config.toml
qk_norm = true
beta1 = 0.95
schedule = "wsd"
decay_shape = "sqrt"
train_tokens = 701900000
max_steps = 5356
Each number is 128 + 32 x the weight over its row's rms, rounded and kept within 0 to 255. Layers, rows and columns count from 0. Numbers have three digits each. The size before them is the row's rms in percent of the matrix's.

# down: layer 4 MLP down (transposed), 1024x256, rms 0.108, rows 825-924, columns 64-127
# up: layer 4 MLP up, 1024x256, rms 0.333, rows 826-925, columns 64-127
down825 115:140130148079141133140151080133116154128178155103122113156105107088048162146147156099157143099130091121172129105131117099151121123136055184134158120179083104121097182118128117060117166108135102
up826 107:177158161085110126152102087111159102156070078135152141115097127186118106130172080134119146115161137144118140130149107155151126085145128061104107130139165130147101178078101109137137110126110165
down826 111:153119095066100130103125156155120149089132156122118171148138180096152160093144182134171128140137106189066110140119126158099174098069153129144198134111122155138154154192073195139146130129115137
up827 099:155144147102114100159142157094099177113086095130119078158132066175135134116124142191116194132182152133087161094068139107123134201126131092110153167100130151107099127088106086117155126129135064
down827 097:160182108092118118132129102123076144130089135149122091109143158139122069144069114149170112149107129188095143089060168154131150134082172114157114179136131129117113137096102087146145145061153086
up828 099:069111087092099154181127119147110180156098090088154066163150132123158124155179131121168136166159167145164140104123071149147133114109133115199146130174093156059140087148108186164137077143143109
down828 102:155109066205164151103098159087120150119121090137130107106157152100091110160072148075165122117152128112122128170106112150121094072127101099175181126168133110129101160142136143079088179122143140
up829 106:101124128108140155119175142163146138149153142110156068115141169127095124102101138139158156137074145172115144078093173138171139131166135160133213129151115096102054154135093085107079210156112099
down829 106:133128153135132108132167155153103086087089168112134115131118142135115122145145201101054107111170139141083129115145131141135143132089179133156163129165116086183093111089132114149130124118172205
up830 101:126137142151124181060176078123034118122130171119120115160132117110072150145184125144107130082093198121098130113117173181128177175107097126137098133137163059133156159149175137150111165163118137
down830 101:165117126065104129092116139179121216151120179148131141066145111149169098175090159153114113124135132099151103040176173142072100094160095197106090107131144090085086138126121142132172131139159104
up831 107:074061080124148066114102124150143151125149108126132121104128122138179127186107023137119149125132142147142115083071148112173153118149108153148182120091159116102137163132116127098167118124023162
down831 109:133141142096139117074122064107134125118129155140120127132080158140124084083134099133171049148181141154145128151123139165160106138096129117165065152066164152108122135161138130120131103094081147
up832 092:131129130127156130109115125144158142155167187111101117145164066137130160229083126103141139086179090115152071130162132154133099127086104104120188056131140145133081113087094190116148095142101183
down832 097:195092158069134095166126062118099137145132117164080139170089092049133112113117125099113148172142086096172163103126098166156182184155121164128127153168055155179138117090117118142161094174125084
up833 099:100104152139162180144102131128151126103109134165081080131071111126177133159161170127206072122178105065207091142115137144054135116091144075087159158130107162139187134094107134100176148125131097
down833 098:128167124141111145121217112115154122082130105119078074144134093133156092148089167091156132138117151119151141116117205118149133107088124091151173117115179094113069149107131131140120100129183088
up834 104:044150088082123136115081138135129096152099103162081130096173157126080121126083149181156136160090142153125136146114157147106086047125106104137162138115172161070087160166110156125138092120145058
down834 097:098056128133177128161120095122170074130097101142085134119167125146109154082185125120115142063137155171108100125100143156138160139092146180104116113126073154193076089151120145137065125144127142
up835 094:143131118139107155046135132093169075136118180143123147176142139076108148133111118120075118084119147119109139154170159126156145153120093074181090153131184147156153145117089119140196083142185170
down835 098:117130110168119157144113190113130114126073125170115096107106117073164110166133134092139091047185115163156178133133081066120161150101136162142200154146156079137118110149099183173157089149152162
up836 098:083139122153150188121094177096134119172138113156143141170136120101149106133176087138159203140131097123176120121171129096084121117153135170112156123104114156109128128134098091150126094122150115
down836 100:143200138137179132151141169080085130110140074145161161138141157174138104145124130154109112118055129137132175165211150163113141167160063110105111163106161167228164106147120165086131193075122147
up837 100:153143113119143158104134062083125153150181147127134151109075132152134136143152157207138159099113147141168116181127081138136151121172202143111128138166118163126157149139134127142113168157054141
down837 102:100160142110107096119115110145169087146115137109112123087123091137119142112112184148156112109121081181179117174113118187154106148132142115147119178126154137143170109138144148132113091167132144
up838 102:109163140107109081126127177125107122137140100109157078125106074123117128116116176134111085117173144127138143123084120097087106143129170147120168198136112150106105088159106165095123171176106093
down838 104:175143117146111147103192152054177122110199109085129151147145155092122117101138146132125128197069140135077157134167063120079082103081134128148183109175075132091139137177114137101192118131102125
up839 101:144112093132137156131164120104152149135140110107139116152100116128117161149180048116111130136179129071103152163123135088111132174058149109135110176102166097126121130194115067170149130180166162
down839 099:124177106133153208172085111145156128091173096075119107149146147117136192128165082087153093126126140102135093142141104159106149076065148102094170123082215145104121106165060090140172125146156098
up840 098:115152142104147118097168146139150127158099159161203206132178093110120104191145129153071109153121152105155083145123102093136111143123135081142177182090155191114144155122153092140164123148172079
down840 098:173096125157112155125128142140186098121210141109119123112174166147146091112098105116034074131066111108140151119154106124101137142074139115143158158117156106111178193151115140155121153131178120
up841 092:134094107079154164034087148114139149160113112088152087125150076145158046182127135123044119117156129103164125120151174049112122167078124130107056126123092105118119135133086127098141105140128125
down841 093:147103139055124121118138155127141113168124134103166090121151142059143140130134127093054142116156103126115134084171132115137143161145098147101123142068095089076126107140134140107064089144123116
up842 107:118172113086117174094149132144136115139153125111120156144112127099084160140104140141214130118078132060130168169137183213128104159111137154106115173103123133153142094121160103153056057120144130
down842 104:178138135066164167197165142184138119196118131105118068115152135067117122169153162138101143115079146149149139144101169121138161094120100101112115121148135132098220122172181126155165096111160123
up843 110:132079167070125093107139173102120090169182145168143135153146149174118130114128162121151127105156127174100131123101130149129115180080067159130106170142178146134146156188096056104142106100133148
down843 105:146135098106103092116110133149112123109129167181125170161104077135172082147112193103083121075183115132171072114121146130125108101145159132138180127125127137179106076141105121075205134102145154
up844 108:115101049163124137201155184086149099141102159125135116124157170135111156173142160204124127120104121145178156120139105139135111150153168137157134177137142156143079116141159150134166128167148105
down844 106:152153104143099181150167173102096150105132087152168148136089146183133108138138071134155140123106161130139132135155131078066116120068131157181167176138150121185151177164130070123162125130105114
up845 094:180162097155086189119133066119109121152156061134174158131134150159137105163059060121086138138131129071117119179157097185090123105114156098095173173127098088111181123101166139130131139161150131
down845 092:161188168138165122088107153119147052185170107092167129117109165108147119178120067149076126105098097085108094196167140138120100060086132153142145168082140153130121097162117205090186128119108130
up846 104:123094141124116191162163143163099152101129100175114189127144171171165189124118107090141168133085107115141146132120133136114180136148217108132187109138089119077134095176103116178092180089147114
down846 103:126127117186112162066120090158140128121154073170153138126165140095165142079090116075152158132072135141138108143099081154120183105149116097144136101136082128107147153088120183174134094090153144
up847 102:164165108120165148133153080094124098119150109127150135148116148113179135171094097094084095136071184070172165174061128132145147158116118087144117132120107124182079124132100124070076165104151165
down847 100:155182132115137117112109166108087099087144163117132157156152112133045138113130115086078160129154109120173127175090112143106153118145096134091131148123120075121101108170115160074120099105106211
up848 108:153161139091100120087157190134147146108198123162171108117154159119067082088110179099175163104138065130043126103122133114123090150115123164054088112107110168115142150121114163155101138126155107
down848 104:147149130176132131169153094125125154134127111102081118129144097094130131092160129112086159104145108107110103099119086176172171157169156156117138152122151171094156153121133127125160131109124101
up849 104:114174123122101190111148132131136065143105115074128174096175148114145122124100162062144079054088124099174083127107109089117091106160092060138047121199093158163112132150114132115082192123109152
down849 104:093134080142124118140103143100106121142115154163123131066125127120051092181085105179137158146124096146134100126127113180074167111151122105120105122092094167079136065139145190098121110130114148
up850 090:092102103114109147124108043104164143084119113088086158121158148134119182163107131151104164096112168174147105156111093158070145109136045129203163152123176159065095093125213167132143150131146152
down850 093:109092137099104160099091098120143151133089091138136131140131114148133147078148163136164204095161132101145052179126125179096122138144058146165038151109138146075094116110170170150140087148105213
up851 102:145118154116062136121116067094141098144149148157127095165174131144127173125130179121194111113102142054071137108141097090133182101093123174104154143148159108102132143080081117103112188116110170
down851 100:088095094145100137083180104161172139125119175164128175153076185101154171140116121133150176187138145124138113090108044176071182148145053168153101050155171110128130105153092147113073092065122132
up852 088:126078085144152122135104123078170168125108175129145195099174150186176090090138122149172159162135046095144164117073111147103140141130126074123105123154164099140095081130144135144115080108129105
down852 092:215125130143154140141142134153134113114094144121123121112148067128132077151111126129063144131122114100128164139061080115166124112148135120189120136137127106093061156090156129165159098165148183
up853 101:167119124089122067134164165191082144080177140162140109128128093129117049069133070146152112092149226069063080100128126072107129149112120138107080110100156135112051084123156133117165144184146137
down853 101:181157194102092080156144127175102183127122106144149153131080072202100069119150098123068130164147099141116112133167113140073107081105154101143107135106181108082091113122125150124134196121130125
up854 099:140129114165135110112122096122141092076128102103084110086120157127154087103120099125143145138050095050163062139108046163101102127122119136116142104120107102133166142101029113120189117081155087
down854 101:114082177142104109165181131156095134149160106130157107161083180140108112188203087127155162192151137101146094137083097130143136075147089129102147206126130122111076112115122103119155162110136126
up855 101:128132148156154220093137157081199108147182140176110100080133115168103128109071154110112141161164114118137125178124114104090159124131094137113135093146135096169115142102097139148106159131105142
down855 098:145168135139133106151173166159162111189161107127177146113106093149136148127140091065125055138192139187149117126123147093122058108146160146135099095173137110211157151094123115128149138072155133
up856 101:067098140137079102156111118160143165166165187145198155129133140150199070101116130095127081135157058104114105118100101157142148108090100118130097159137165114141130175135166182126080162111134142
down856 099:128114157151154139136118108210118169188088148158179155093110159170080138103144137107134115086121115080149097108135097225148192141117141177089116094151155110170091123158125120173174177123181118
up857 102:100130095168108103118130120074119120125111137168207140128108104219123152118077145069100108174132124065114134124176149115132053177103164175170070098133108142175135187114142166138092103158095089
down857 102:090117148135173130122086117060118070180096181158113121105177170121152081142086182153099083141157167127170112037129130147078153142078181085164084120134124143136092156110072128132093146146136132
up858 106:091148069106127153100118138115132133075091089100135106158085153102104172063150156111170137099131127105126101145097152099066129065117142136171136189107113138149102131142120123218100108173087190
down858 104:138127148156071139149154114117136112121116099115165164168135118105102135157095121121099101181126119097091109145138073136105199159154095114141097077096144056121190170188186083132191122082156160
up859 092:108145051096138136122097121156142170105100087139162063148113096087102212126185060154141103172113087139149156163090094128099139087148121153164120171053127144094141165151143180154109135149150132
down859 092:078109157074151105106146139128082044071113071178141092132167156143110166143147165141130086110127109083128140169119119115143182079094138089171134143104151045073073112137100202160123094139129129
up860 098:109139124109080137134138113091116122113155067133176086110145100137083118099164097060089111097149051101192156100165139105137080144096134130151165149113096117145169141174183118128138132103160131
down860 098:085149159148085168136120152106198072134096118163103150099120099152107065183165182078068161101151089104129153115136088151123135117160118129102112127128085140101150122099112102119117104158101135
up861 099:114121131105111123125103133170113175109131097136088107136150129107098146221126145150091141083072116125131066171111126110101128137111127129136150071089101047121095087131166170183143173115094104
down861 098:147129134139181116162068161145152137112126149145113140112123146133108206177126211118131121099106118190166116112157085136098175135064115173102123100080120063136088096079129123129131135125151119
up862 095:114134143131107112084120116087175152106129175130140109097100105121194121140147083119152145090149085067131122165109191137133115111143108117121152096164144212190111090153152096098092108134160128
down862 097:131151135098094167120088162161122162117152129154148154030166125091137144101114145140144127160104164107124171164056127100165086141164127104149206110131129179101120079119075138161124127103111103
up863 095:105073083170127142159119129091159101130131138094098141199137130178081142169184058129146150193111069104175188118153105125079184099134121157169080094135129135075105128119176096131135142073076115
down863 098:120210102174111163143079181133157069102109151145060125156130075089034128180173109076128129105075131114092108141151129133127093142120102181170122107115149129104109096150090120157115149136126178
up864 096:118138161152102140119118172117154124089155158078072117117122169127129192106175129113158172093097171135179116150087086171113135203081187086141054115125051198141149153113112154119126120144154154
down864 102:152081102184131130081114092109144137075127110089103130144103177114172165175207136092096107096114082130174136114162134178172145137115137151120096120115117117140121093108144119125161125183102134
up865 095:105046135088126114142109129108147137154120159172140103129069168089066116089156142154149162181042152137126205113095072076092199108138140135155121170135119130085132061095154093146053145120171091
down865 094:158063109118151149190105102224153079176119169145136136114089110105100131102156116174095134138158153190133147144110068096128139095129167197137136116178082129125120101094104150117151141170198099
up866 095:142113101086080148151141138147104127134088139119162141148110121150123101075137122086070129149051114143099133143100093097148168114113104114120112126103101108138121149158134142133118166162158090
down866 093:150128129106150104126143141156195164142170148097150095187134107060177108157164135142118095107172092104091109129103074131156167138126194105139127169124152131127092107048096131097124107073042112
up867 099:133037120141104148101201096125162132115166132129136154137126139180168107110114130185142106153183140145123168124157155108156180131063149084166076149206088123103141144110090115131090111128102149
down867 103:082163160125175097091161099114187102137121150119201143116136104136083148102140151147195142131101126127111160093130139139193104132107121118154098056101152118148056104149090083167168124170156139
up868 096:136153141113164116058121157057123133133135118173133164081110151111156102128108147137093136070091133134125130094078080095163150148079107147114106113174158161139202189114107082088125132129175114
down868 099:165084119105120116140151174113120099124141197120121118138182107155172163173172133169185081120086144088171134079120098120062109125131083084095126124125109129066155083082111136163143187109137112
up869 101:079158090118090105085095164174160154156079106126167133130128067130124104093081090130178103096089081117104055073108153127127097126195129111109186129174131094152098191087142149108174127116144138
down869 104:153097129148075122138137128145080181123139153104166104138116071176179144132180145108118136101118167144135101113100108168185110138053151125131176174109096109159162101121091115103148085154093081
up870 108:088076046133146183088149195124144122099092127147156155100127070109133142049083108158144180114124084117118137082093124067118133060157079109190093173132162129119104126081155139159145163129154126
down870 105:193164109109160150124149133074136092113116043102150104189139112124150079142063062120110109106148088109074041169207099143058098103142122116153142143153179147109112119173127122144157113120063136
up871 106:124093139091142104130101134066171110143120165130152169104105145146181151153080146092097104140088164187119194125097135142084155115090123110127115213149126110180135090118105141043095145189082134
down871 104:124118160096096126065087098084127151093144113130095122124116135140112169162072133124202197194079142152115135105100141128190150139153161161111185133117134149131104103132115128116094173125066122
up872 095:144131186124059107194108057146110167115147141095071135112133119122118139093103118095095156143119174110175152140141111081174140169148110069141139117132128125154094167132137146189117089151119112
down872 092:152064137155131129109148117093120115134099122188036160100140115125122128148096225138174098080101138131146142135101139095124161161090147089130143086137095134138114136153128080177189113092176136
up873 095:118165114139129134126182161071104151160185112148149176164136099124088140050096158106103149144104140125171178120112139108162117117112101086152178104128080044160160155143134096137074116154083141
down873 095:135137153135095151142118121130124094174155110155086085123105130125110112132135118135085191136143132188136131097103136086179082081173152155184090074137121086122130097151115135148099087083151122
up874 107:133111064110130125105105138139142069089125112141096107109132183149084116127126170226132134165075112117147144159080126063130164134109113103150080158113107178104130101104165105046191103150143112
down874 103:139166139121088060189113163112130132158095115176102132068100139130133084184128148147144200186152132108157135063109171122123103071127084167155113102124138103128091167099139157094081095063137142
up875 105:135079137036166151155206155122163115108134138151092092190134143158075125072115150135112089174088102118108033167120164121089109100124125108171143101120136159086175081166162161160134111128128177
down875 106:132181108102148075174174100113080117048096187133202079177174126095103141108136105151060104111126146173190143123109099136147110128123064131165171143136125124147161127142136089081103116096132107
up876 105:110145206104145153091107131185146126081186148165079114145180175095117123092110133139164114083108152155124073034089147122121155112159114075094105073128156117149110070099127163084099103148115062
down876 104:139100122137118175099117062154101130129177130094139182167149121165127121167110177099126118156137157075146155125083076156113106116171156149160063168116164120124173064062161115127118142146115125
up877 095:151108052183151142146168113103129128109140096078143133136105164138135105147163166092128081090103128140106111104108084162095138124045132109130115083225088153118170091210108157122153106122153149
down877 099:116147117150095114181078116115164149128140096114137112127120170163111183131116217113120120163166134173119074149100108139140135131178108168123180147085091150146086111076123181183160094151160112
up878 112:110152117131129121088102160175135128148103125089093164103118133140133155119127118151095139111112132090075115153140177147125130178120146096122097078151146123140165128172129137115192109116117164
down878 106:134146118169124119097119152149173053144144134130119066140082161159149122155141093137132091157159166140188189149162115129139179100158068138101117148089112095131145106152095165109163143101100121
up879 098:099134158181129126157152142124177135105175171171062180060077081176142145152115111105107130162125180147108090115121090091123139070139138140116179123146173085120130188094156093149135110152124107
down879 104:161167049161124147086073110149142045133158144071083118072129080106129160128182095084109150125114144145104106103132185105113131120140115146198106122180149090095186122090143168104188144154133203
up880 106:131146153149125178098168154140127188065127166109088116100140157105161124093108129191089146157096090172130106153160100062140131095175101121147154115173106156123123130083111192135083140147125162
down880 105:133098095112105056163115188106136169129099105117127119159170135127097144080128125108132104154135091144156088111120082072129148144109164058156130122120099168182127164124085105136096126091133201
up881 098:110087141131150149124142098101147129111201105087143184117152099154131116162094080079149129125143172094213163113169141090170187103159132101151153142127140097083160180133143082118169173146103077
down881 100:167137191097141068126097116107134122132149138088146100147135078192138113060137088119156144210132145119121203124184153102100175182149112151121141088170166077099131173126099043184164113144146107
up882 099:104144074161173169138188153107144172126111143112158104148082125145138092122097169114115113164139071114158155085132139093061101120095107079146114122099212140107114122193100167144152110134116077
down882 102:147075163145141224086104093127114145126148190169145156209101126120110119176094127091134129145154062115160134138129150146104165117167148083142174142089167140118079109111074124130158100129182111
up883 101:119134094104140177079109037126150179129162097139099172106125075113143121147137119197145141104169179117158052144123161159152156133101118082103144187157198120120137124155114148153154145112134146
down883 101:122155066079154177160107132154181179126118122122085094110100127114153131190155194138127117122115083099106128095115136117096140144148150090137089150162122093101124090117152141150171124108110101
up884 092:114163136153133118202109153126121140112122069162141150193107107109177166093148078130162146123141200138161067055130093074143137107137109108080171076116112178094109109109040159120121122083114136
down884 096:143142116065137098039100153146152115129170123182118147160143084118095131088083157107115128126122063117076162167075131150130139168080085149115102145154175130157112152160099104124142189154141226
up885 100:107144120154095138071136143094153089110168156092114129146089111180117111102135138186073161187155135140048158147143150146114115127140133133131086109144118159117161096115113091106101080089097110
down885 103:143132128124140111081137129123167151072087175143108161126144159103127146148102098063161062167113124104117139131165130078139153109071065102176122143087137187131206177172148123140172131127168049
up886 093:112089223106154096100060125119154107146167132091108124126135139139170111141121134122162102121082113120141160095062078158100103150129122081092096131093107127116111104130137132154040155067099095
down886 097:141082170146162128115144162140139196132085167123124119163119113096146092101137069125169129158114131113109135114089174058064149151071147191114173119091145157175124138153127158130133162138084136
up887 107:094124089151106132185157095133148186138153161138116093178123109173157138144172071136115185097105140098140105193135090130122144149143202120110084164120109152134074103111169058170174133115142200
down887 106:168100075139126082120155170158150133195100239144090141118152133061119150123113119104116102137121148050112042114141071130190129141097124145159185139142165117157116115180139111095142187117169118
up888 092:147097128079143110114148129148134126132123121127173100107139135096113116109129149125142151157104125168066183182129135153128111147156092156086116067100111142118158192140170163137130207147114122
down888 090:215165153104091120138078097153076114066085092195104155099169057122176150117057136130132130145137108160111201091156146119121113158119055114175161110100115096191107123135099108148147184143129118
up889 099:093113174129109095102127148067118093133099161122115141148124126128170095156170117142124175089108175119117126126084110148108064103116129149088068072109117167135122096098154063073110167126200158
down889 101:087189106138118098149113093125090116077129110173146144173179132090105172158110104112144156165123140129140097134122113127131128196139180149147112099088083124159164166110141147092138127096170155
up890 099:129171138172103122081121123181100122141140149150156161103140161158122136209093102155063129111137107093182130098134076142138113179116115114116047125109189196151152073139136179089144137145101162
down890 102:107115085108101146154046137140039169121104146148137097127143142120204187188110153139101145123106125159125138140185187102124139169195112147140091106127165176077132103146109094081120177141117102
up891 102:097107073146097175099117115123099142108120121107157140105167159099094145076111110106100169106101083178180169106153120129103078213111128053164225147170128101107148147134170053133099119173123120
down891 102:108102100142090159100109147111120127147045071107123075106143100109097086122199116132193085122149156183192146098158086145115173204105155133123152188147119134128113121169140090146133120170164097
up892 098:161122115142174147136144129155122125136088171139090172186109123202188100130121140089206084126098083094097148114100141156127124123101087213106120150168119138129164159136108104144127156170121140
down892 102:118104114131149154093127107123124138114103230145184087107079171125162203146126132116179135139121130118078139147133146164141119130141157173108132161106159137096140131109093202170139172084132078
up893 101:112123152092092161148083117090191112136114136130099114231134153132084165136152128137081141149112129153135159106127088186071132152091141147152183138120094109103137134099143158152172147136146169
down893 105:125181112143139148158128191165123129139097096109158107164127091101122140126098179172179169150095158077104140124177146125111137165182152133128149144059151127065105105137124132107144122128136092
up894 100:102158122092136135094111136115154090143169140179055152116081161109097140101178087168050156086141121129105089117089173123095171130062164214150089203138185146100116162149126150094188100170150109
down894 099:131133126141142141152107176097131078106126208153138099151151139100078125153127106136066131109143113158117121141181166132112111111109183140171148102113132134152107110103076225170109105146113176
up895 099:147171131153193122100104100147134119162157104118123073093086124129175134148143131142073035144123167154117128105106118101080088130141119093122146167115108102096113151118181170091139135082106156
down895 097:142175167142089081063096107093114173113163113136166135133095124142125145117119122117119028143114138107143190148122137128164162091139149138079140066148091119128161109100101104156132126154137128
up896 093:113048118155173153138080139109162076131136098124146161087101107116179139096132142077113168108090144086113139138169094124069129129044152101208121145162123108117122110119132161178123114120154123
down896 095:130117123086149137140093135059141110047126136148154130130156101126108152155130178072099130159117135125161117109165189142155091151155139186188158129164104099145122146070140123205117157178016170
up897 114:116179133104124108138144165105108118094137093142172121101168126086126136151141160017156102134125114143138133119162167110138108145049114116082151136131093122105148105199094176085094119118123169
down897 109:146154103144157119168134130131131164169159103145136110082096095039170133129095123154149115221044144103151136068151100109126158150152157129186143155140158101108193120149132121083139107134134131
up898 097:135084115124133123171127074153147104173165134117179112114158090133130111144087068127123156143111146133154104141141100112038086124102160145138077150117137077128096098113135133152127132160091084
down898 094:105087128167163112187141135141114119191152092081125170093138174092136084120154180098087051124134121141081079070158130147186133120115198091087093158127117070161071166105075099103108158097127072
up899 107:141117167124084121068152130102149092107114080044111116126090070121109051115150144153165178120118114156151180129110168071158149152161102092106113132178132136132103105150161191158134142111205134
down899 107:116121100146118077135113166156145168126120199131139133092104067153112059134128167187129147108117133125166068161138099082176178122103091059162096189173124163121109103106164113136081168137164119
up900 106:153104101122100066140097120140163051062158157126139169212167154132146126145103151134115095090179120159092121125155115160135125161108156139164108118141125102096092130200125093136113147143064150
down900 103:103127059093120093118106167083130108118102078141199154157194140140170138092127137197117158165162126121062114149148130098131133137162154166161164130157127112164194093113169185168166114125110144
up901 099:151092138172132103140166119101141075135174132152117086112111062120091057053103101134129177146118137099171112067135154122089167074117156117088129114108134118093140186152175050163136150088143090
down901 100:150155102134142172137134099160150180129132099204181115096164118081161137159089115062166066137101052137156150140137108170122137141114123118105132183088083131112091161081172161079098105110139162
up902 099:180207136137165155118105174092163092193140182101118114036115098129129206132155076146117152109158104142109098105140136136108096129128079138148108106072112077116125150093115168155104191102110110
down902 104:133124044147083148074096197115132111103097100063182153114047120176157123156136113150037125105108167124088188147069156132083136135108169113164032106163130180181107155176125150160111097059185165
up903 101:091138096138130154102130159124111088141148075161093148120111115126073067141117125124175172118112143086131052082113135112137103117151187151110085080102164161127116130178159135111122156112108091
down903 095:179136151193177102145139084145126198105122100211129161123137050109168066173101097140105117093099144141095110140186149142117108084160106153148162121155076128100076107091119166097105139048103145
up904 094:092106140124100143141146135132130108119196118141109095146172158140187072123106188165112136102146108069086119075164172110090137184181124087103101143126127123145113139090170080134108072142127112
down904 093:107064073098137093131147092078133131172082084118126113117177145170101093132121129146096150193106131061171101143158097123147107143157135127101090109142156087129084127152090116132151083135123119
up905 101:116179166166109146097174117094102032157180112071188117088140167138134084122147146144089147113106199142130126131132147115049153149127136118139091101128128147148140135076161114117151094096200149
down905 100:142156144131161122137149120136081088129127145099135202143210175125165094088104141125106149124113115126174125114131137098100127127129117136129161150093188161115131114110174121181128124108162098
up906 094:141171150119085077151159130106073096112151161191156134182100127122081101082133143145109138146089178076117142138128119122130141179140203186042176142128105166122134186076154173121088099151128118
down906 090:131077119188188152207079163163113108090074136166187158089134177088109087107164124141153156107117083116146133131132070141145125138149121154105193168159110091191138133105147091081138127167125177
up907 098:126171155109132132130062178139088117181128123144173164093143114169162064129093085130176114148113164151084135151100074084093108090167151136135183158190179118153115097120113075117108095112127089
down907 095:128180134178136154083129137185164123134145129167117163102197166094139127165106090096159117119149114050149121192137159166154122093100177138128135079138128107139158107091076097074117135139144128
up908 089:179137156143129077149087137094155148161162146073131137077222106142188100076129082141089133181132146083156149155093103135097160103176167168162169104137107153190188123126127116113129066076069111
down908 088:048153115144093116119104142165096133106175131130157097124141160047147110183121112102182102193144122094111172141162110165125133144132152193111159110120101154131153174105150117093146144172149147
up909 097:144106145220124131163118133107154095078097064170146108093098069142195120122131153106127107102070148188106152166159095107107128165090100066115144129096128133150139177105144158124074123120113127
down909 103:151128114172023137105137143136162096091105103099134148188060140128173141151107105129126099126123071181105126158166205155109147131119143157145100138150105168124121061153084158081169133139083115
up910 090:094113108110141182116109164172167187148155124091120146104179105123125124158087106090128124165183195144122121105076150196115114098148119109118140129185121145120129118149133142127118161165088172
down910 084:115117173160166135083117128141114121115045170108132101137173124093124141090172144158123120098170076138148101148222159087147128118112080158141092192079090105110125087162101158148134135106155148
up911 104:145124177131158152130111097105144166161140153141123116125125116176092110100150116123168121094152136067114203161093148154178099162077120093165194073106116157122135142097120154104143055093164176
down911 106:109195211150146112172177165062058149170098156086106156146129120091130131121088104113161112176120126109158228128104185132169132145103133124116203127131109152191124112054145125183104127133175116
up912 098:134168117134051078107114095154142108122102157068170121081125111113096039134133122114143137140113153098133165226039148087187093148134080102088105078168206080106130140151150120134171099100097195
down912 097:171158199130106146132083085143063115128131123160101132103153122091158134171154126108135072142106161140110156195158143180155081117162126101108164138140188137123138097159206124132147191149151130
up913 104:099128170116210158073167141160101160153079141091102117167113216154103133129140098174093091061155181126131155135151107138167136200178133111101151159142190164193178135103156127064123118131117115
down913 104:187093164187130131131106132139131103111109125103115129123121151156139183140108144135097117115180047155129162108194137109133147207132092137116103137121129147126112099152105178112142135079163095
up914 102:108183075208115152147145162113107168086108147096095092095196088135073115148115083133134135093139085089157138104173125184103139066090132155114124129178149127156163088104112110114096148135172087
down914 100:134137104108091141139161141137072104097096183068178090142186123110123132135091170181098101163102111113147215194105141175100107101128141111067109116158090167170129098145099160088102089114091178
up915 106:055117150119121165100149183152113102149163148198136098107115141152080057184146133132175103122118144176150128149125123071148117109113120065147097190177171119170127101123141114148123077107159157
down915 105:101109116117156094141113108104106152114186057130132101101154133161100153157127143144170173098079116136133113152154062114168133079135139124096124175101240103134087169104086157127109124094097131
up916 105:109124132119145066138113147155129146145104107098131157121094141150128120146169149208117107180162148099149137113112146124112131112082146165088173055105170089095169136090103172138111149115105135
down916 108:112136159184131116126168151157113151067105098127109167106072155028116141146062167100167133115133146146154089129133109163163098136139152131141166152146079139148115109103130149171145107116085077
up917 092:107095121132122073082151163156130160215124142209151139116121082178158117116104155137101189108118141142094141159155118125132171152209096093134132112108091149083161077147118157141115112114177165
down917 095:165181145108125154072127178158084154153111075123135182109104113142156075132095140090126148105097107050126147134122127089136081136153159111123149097139109096106125129136158166144102099117113120
up918 101:073196171121075112135085074117141106144081172145142131075177131146080094109194092138145113116195121150115167083148140168123092110070121033165153194143104087165143093157174087168113119115145151
down918 101:123114215144159090113139116143093098110138114127115133094120090136121103102113163093123155074101121154175131139163147165166066112153027177123136140072135157117159097138124080108184118226139106
up919 103:064139084122132139106119117112141119125135107096152114141165118141114119208132180160113167138125078101117152097112131095103187089222113146155144082141124114101091144122062097111077189103118139
down919 103:220118155093147163136168145150119123131116118105157099148052109182142153163116131138200136125154189085156168130136137155141132092181184116144153078150143089154136105125174152126154119168137163
up920 078:159104124151185127105100171109132174135126117148170112154086138095143155182095118161133196103162137116112160121187129088138070095132126119151136133133153110130143120063132158159115125137119089
down920 078:139120199175182109166076160167159112127110138124147051082132067096139160177103137155116080120185127160162117098125150144124128069132104132121124134107125129186098146185148165195119113109132160
up921 100:171188165128163076116111118155173181070203113111099101131137142124109139116166116182130166166104088117145169153111152101146173154154122137149074096153094121149149128148120104099151162177083144
down921 103:100113106099115112112150148127143140081130078123094148179109133088093078155124155131134181153145150095105064112168123155129048173135162127115145077120143084126154117156038155191138133197152126
up922 101:164085092100115092093082069159143152167136181081115135163138113140167097102144116100102186130103135144107099081147150160129062103130086151090201131084114152086147079141145091161189140084123131
down922 101:135112120072148080148143176159143133148114112162136151185099139138148100134140082173118166100140139144098091147180114108164099089182065122108125127103074132143106107142095085196077086084111166
up923 104:049176140140171155080120177102083145147150090049134173143103171119162128131098130072120172197109074171091073177107193121098135131184136093128171129108107122085145131214120104129113103155186114
down923 102:119102117068087109064130213071135151133116209111131162185168125093139134127148094149131103176110132122116116042134106091105175155098147113135130116148131109177085091143104093115142075150141137
up924 105:151158119107185146134073161105130097129167149121167128146143131217185155028137118140094158079087174104155153187151161180136125156175075083169117161152128104160133139130108100126172105161129119
down924 104:137108201145144160096099122124137205146134101067104107107114094152129144143118158105113133130089108141106157132097145104160154157134102175160117116089110057092056132132156091143122112175134099
up925 100:095118142051171116079107112067120143124122124128140109182120081149135093113167213117158161172147160150096114130101137145097071151114184128132151162153094097164112097164153105118158162103138114